config.yaml
num_hidden_layers: 9
hidden_size: 96
num_attention_heads: 3
num_key_value_heads: 3
head_dim: 32
intermediate_size: 384
vocab_size: 4096
hidden_act: "tanh_gelu"
norm: "layernorm"
norm_place: "pre"
norm_eps: 1e-05
positions: "learned"
qk_norm: false
attn_scale: 0.177
bias: "all"
tie_word_embeddings: false
parallel_block: false
extras: ["capped logits"]
init: "normal"
init_std_qkv: 0.0208
init_std_o: 0.00491
init_std_up: 0.0208
init_std_down: 0.00491
optimizer: "soap_variant"
learning_rate: 0.00793
beta1: 0.95
beta2: 0.95
weight_decay: 0.03
lr_head: 0.01
max_grad_norm: 2.0
warmup_steps: 200
schedule: "wsd"
decay_fraction: 0.896
decay_shape: "linear"
final_lr_fraction: 0.0
batch_tokens: 32768
max_seq_len: 256
doc_mask: true
train_tokens: 112700000
max_steps: 3440
dataset: "wikipedia_en"
Each number is 500 + 50 x the weight over the matrix's rms, rounded and kept within 0 to 999. Layers, rows and columns count from 0. Numbers have three digits each.

# layer 5 attention output, 96x96, rms 0.195, rows 0-95, columns 48-95
477458479479496461455462509464446480487461544453493546511518488502466530470436538549505529459528480509491410484532453539463472566496508521503484
468444448583471467454495498491407528443524501474527544473499515603536511451501547618458431426467563509449544629418466547502530526410566578468513
453471372504519584574535570523504441448474617528505549425458645554427529545483574410566556439433547474452448502425465566531464531367615567385514
433442476554515539558412386571541534481451537390385474513564568626527479595431536543538369565454588544383535416503403482483474599444478549526493
522511511563567457491527494486531480519529407559476469463503411485461502434436482525541517475514441555528543440461512469576539515478514378498500
425480549527555507642520523566539429608459524531511424495577494497516518466565434489606517516454466539520410413521524435557472470478578484459500
560481500442494414529437401531419540482557465580505541472479584547562564416366510490577507531576400498529445517484515511487567533421432421496488
490470498531564473525438499544434520463505547541465587538467511594550450417618493460411515579484594472546440577474636407579506604583397539390574
546441423453407431480467524589672630507518465429533506510465477377511476511504429497466468564540633499546514421451388430405566578524581465512566
528410545524478415499413506448464578506538524477495550497511483538551460452492447573449466536542561399461487515638558531489439629517375564508580
500602541439412477484539559524550535425549512471511569467556501571515570481485437486414463506509537573406507480464504511528493480476507521441579
566525584447532394512349474510439507553579500458555507514470467544589492389411532442422488602461509458495544320542543450528458525478482398452504
458507522479501429576511445481490440398437541457467564512480499510518516526496457483537559416466471505503503500417460586453549485483475492465601
539579472565433525435424496491447479511487401578415493469585558532554560557542467370541520575538505516454446514446510516497497506445437450510499
505476498518388509513572472560469497497527532579477514459575510526516641506532582504462526436507381498464570519472570429526496404486493465513478
577512443527510520543563450533516542493492460549435418459494481474528423496576465450477528602551605510517557438467487526433468522544442556550542
615477580630456484497459514625452399430390507443432558602445498515491512465490453562492504428495533363493442485530545501558461453527447524378554
552497448558447493461569530513425446477545455528506438427465519396481516464565480430441481452537384448393391507460581493569485501437490439447497
537514483485410476591432463612446474616513460409506471445501566582433466606446534423493386543509339426466436499482468550438508482530431406481531
607534520453463484459484522540550498458542594549538515576503592502593468595492525412511472491509504562541527411457607472603440527519465522544487
432452497474489485441467490428515518501515562541512484414516506562455511491506501457537543409494527501508491578402554525396454574626624565591475
498544568527454523500574524611470483566475547524481475508465496542562452494476597431547511411489408514401440474530492465535550455468473411516525
502482462430515416447405547489532510446539539488495593441468538563536477548539443549466582450436458475534526508479592429538437480442523494517524
484572496537600452493480485464489500519431471564574523415500543501572476673540537443406535495472506450408549459557525472486452447342559427455398
561539525447475496557535474511525433533498484592489439433464470440532534567489517452507467452518501578498495476535571506524507425502488503400480
375489480484526475417548437516486461543413413419533466492485508478488540523503565540444492425458499557524493532510534541468541561448471439535456
434463549493571451489484602505488504459471495511561544430453439548469503374444504477521571509531547473633467470486516483418611493464457454603428
556466456410474473428468508446390485458546508510578538464487466528548506561506445495449497549485540500482410533550467477525459580491427474414513
470499501470428396511370529520520586512464494491550480484515542607467416471449424574496452531615558508564524409543498426490501597544495466440573
459551464420490498488418538497515502478470450502561499457562517507534413534486525499489509536477536585531524405429467463531481581441463492514497
524437498481405497522427541442538529619510420438493629536517549540445482503469448538596410605526586558383517444576504433510456496566492529496539
493411409559433477512533441484492506462531499529490538482486589555535478451492579560425442535542451501522498523458582507508499542416495588455485
457547499545441426485548493468501492471483568461558540433525472546500456476450496532451502512562531493409438457435541578574456504525447562500516
545580519525550401517491499500608549541480473466567506451572525466500413618522497498544547425471574558488525335485440526521429496502615398484403
494517483518530479531593517509509428487482420512495497433558565549439432496614410539565550467518530464562445466524570530478484521544505524459563
404468498383454504496442494584563552518510432505488470484530486540524477501459516456454501525524536523455522446538459489461571542548605554554529
526446514558489461440513559484435578496475569457486537406455451378403466598435546513447494400524452515573448522378400465412520501405477428497404
553489544471472487508501449517483497508542535517523553567490406546518470499477543452500480524560539439534489470507492494433505496553502407513566
506441613420499505496475457489530493407493467538481485576487517549456468460403461481483592520559500448579405537480546468457551531547414506484527
524496414554498490453533506544509496475423449536490508494470529559514555489480434514451508431485543452413479569584489498491445471482602553495449
542474527501526499558574507547464540509544462516423465519495499461488473422552507500492415468528540444508550481481533503561527560451477518529443
353550575558488478588467536411514485485535495469555478521494525491501371373514453408342602575554518470599347490489507586417514536465546548551511
485473482485544510459507486461576516482519431420536473567506514491519397460516411629439477518471537602392477352571481474464401528549558547471551
544568550494498473510445419542438509463474525546513506505401474544445540393481504470514455456502489479608465463482566508450524509495398456518423
547480503505514528413536472464510522470456464493446422480497450624558418502562406493498505518551532523513499566517544546510484462516465502507502
560647469589530606590506657466528509455456491558439539522580535491353527477533448481595488494519494554526354556487624507450458481449434554453495
520515494515510557507506484554512437524515470492456521606496531486453568560439486484510481503450541602431454462497513503507578508522467517478499
507503515528439506591509598497483470477503440514439463491547505515423549493458433423490467541581484674577404428458496461506574487392405495527497
563580443522509496529506548510468547578455475539472532497510592476492499517555468579523493447501494472499422477594576540540498467469487452523442
473472563464534565521505469584593521508588558564526442542521430556522470463531403521566483586597632559579492511467545512464521501491452475490573
598477523584537479502410482475448523521494554489440489562471437538528434447463528580556431464528433486518442485537568555402484517525538421514567
507547496541396361550473425504594424504503557538515441410586480571429477460514419460513538538521485464547392432414510572469413525451435361458475
523533521431509471500422464539492429545483459474575429480461485497555539547516537485446443432455518446524488393553538526537395477489518501616480
484557557513500459547475499488611565461416467461483482492479552424435435532522497480495505517573520521525517495433490559362466561531599438601471
643553530480487489617485574577464428523564487555393496531480575384570560541511433466551469441480406512446489352493539459436553349375557436464427
473453469502370475463590500464462493480474551509514549391389582509619527557525616401493579382386487529423509571511437498599569461470535547523445
428490585424537439497351592542515499463508501449568521499407435547479431509507531531378557528571540553526533470421522490438529551579562494579532
472490505469466434468521525471535580536510450509550503416456568481511496512538521467507524460522488469458513428507447460456512442480504436596478
522514449531542527615467603522538442449390515562495445506541553407415472458652477582509492562501444550568452470403609476479525503471396506478499
448549550527559506467406571547456566589543461415565531524502480567541434467463556522525408420451510488456570489546462510445482497454502487539532
496524442521574496513451464548478485434500587465497509528443404560525531499546495555463464506489511438634479544360550663425534439510557466495496
503514500468529526517539508448488446496499484492494490503426491573499518455547495453468555513557507426475396504535533560463508475562452518444552
551520500543494475522526470478516522488461532561469457480461460458572484502536514476454512521503510496464402507477520589455402442556518502441507
466568472465481453417500499477502404522610485461558518564461572540458520467462535497494440456540509478495506553396562527507486481434534467534454
546504428497522596530447541553470459478446518586496438525623616492505516587528545552572550547481542565459390443527530497529427540482477440437507
553610394581448544576504489467466518420468528477580428442530490435575539435515527495449492474491491515429412493441553544560501543531574569435548
496476506550573462536497562539470514500469501484397546577503522471546492428622505498476501534408554503528490467581481532385399441561537472428514
459443435587461491421546613487541479488520460497511449492570479564469483512454515500517528539532531516427486563458459424529568488445560393445489
408445606521461576437441480464515518437492493469460533476517532611531422452563559519470467473566469469471498583545451485502474606460449634490561
509562510477472506546478565519598540567537517422493561531561513401472516614396472473531425521541468603546467421580383406509587513513470455554471
503529543514500486555501505519477546549527479458486551465475466475418449447471491546473514557522476488496407543520562513482516438540483390472497
474448483449436545484426479459463420509496486559569559487537451603542461344597530514483576538518619434407435521531591586512574587571499486450522
580538530586472544550459532543473413470482532453531503538532498498486477511458444509535476496525501539440474488554528454558530540458503475475486
414533507483406608494450491570592548487484498586513495554609509620530452485450594583532438543482576496442483481492408515375484408520464541532487
546528566495493572582466520457408507497451477516441489509589506554445450489479430484578484381454470537489456463549566512454503548457387487457414
459496520490510507500467494535478573502477434435482516481499504589552500495436556542512421520510439507447480434479457484416476429476448512542476
479522504493478470430456493542481448515474516448344484476487561610532469519479526467519461484457432576574534512574525497467494454398528551519507
497441442417433486518474511517633415430478458559550468446464577521434467478503584467513527590531447495512509435400486377496462573447531517449495
512571423551532597449561421540457443502435601620406519456475526506519479556585526429574516386426649524462485328538555510575510496519526506411465
622539509482528486461501556529403510514518431365498553520486461544560476465453486547536394429504472481408532492569495432477387534537551465539560
474467458478506477476492529535503520558536520536470496559463447505586523564493515475501437466488427520510449383523513481464514483538582516419528
537494507545485542522474518454550509500535463523494445546550511540468531395456433504444478565583495468519429460476470570497541458450399465520421
424431554497540582591531508559519496513431500566491546553598467448490565473652456542567395419450531513438467505534573502529670490489485615549451
472504460521424518554528512517430440552589487563601506519483475462560547540517472421471527527527492545496505407528544509523535489483435521535569
484511500490529466503472527555482434459563512520496564433505582475535475496542512438548420452395414523522526444472511458515481451423484477480433
455462580466478494506480373554433525490574514450513474496553515588616508601407609474420363424509438465412584445454565434450547399434554495605440
524533461428455590553514486573514466521501531419497461493505484510477444570489460521540508598443526466446453493447500559490536516469440557496534
550486536541413440526491442488522524476520581471555461492427522490492439538499506542513509444489510510415561473466537499416404438503569504550467
472479516589539468534429521482526524524491492604460533441547605526511500531460531471498477509496568546468487452435525450469456494467548553431449
487529429490451532468479507464449573404484574522502476566521523612636409660602550545438491497484611583370579493549441465514360565465607704474594
521488528507645488535481471531523489513500556445528517501531482503526484561562439419492435552508459572427535298507489537510436438415503426445460
654342573496517505508410486504647438489485459519507529607533460550496411482500355466521500492572516518467569418557556554418499467514486533480583
438457525477466506537470531499495502443406573645495505520503496533549482493498509474474542569527573469467491430528503509521443559549481530419520
430502464494476506534497427454497493550371542537395512465448591587558492472444603476567567427433597428454503755435532540509525525487543560421571
453563568571472535459471442541451464524484549520564499494467614560538466525537530529562502481487464480505450531365446472500597536502454535612508
522554523499584605491529515466498438558521588562436509557541533520510484501427509445625493448536481496470487505487485489588521454560458589446528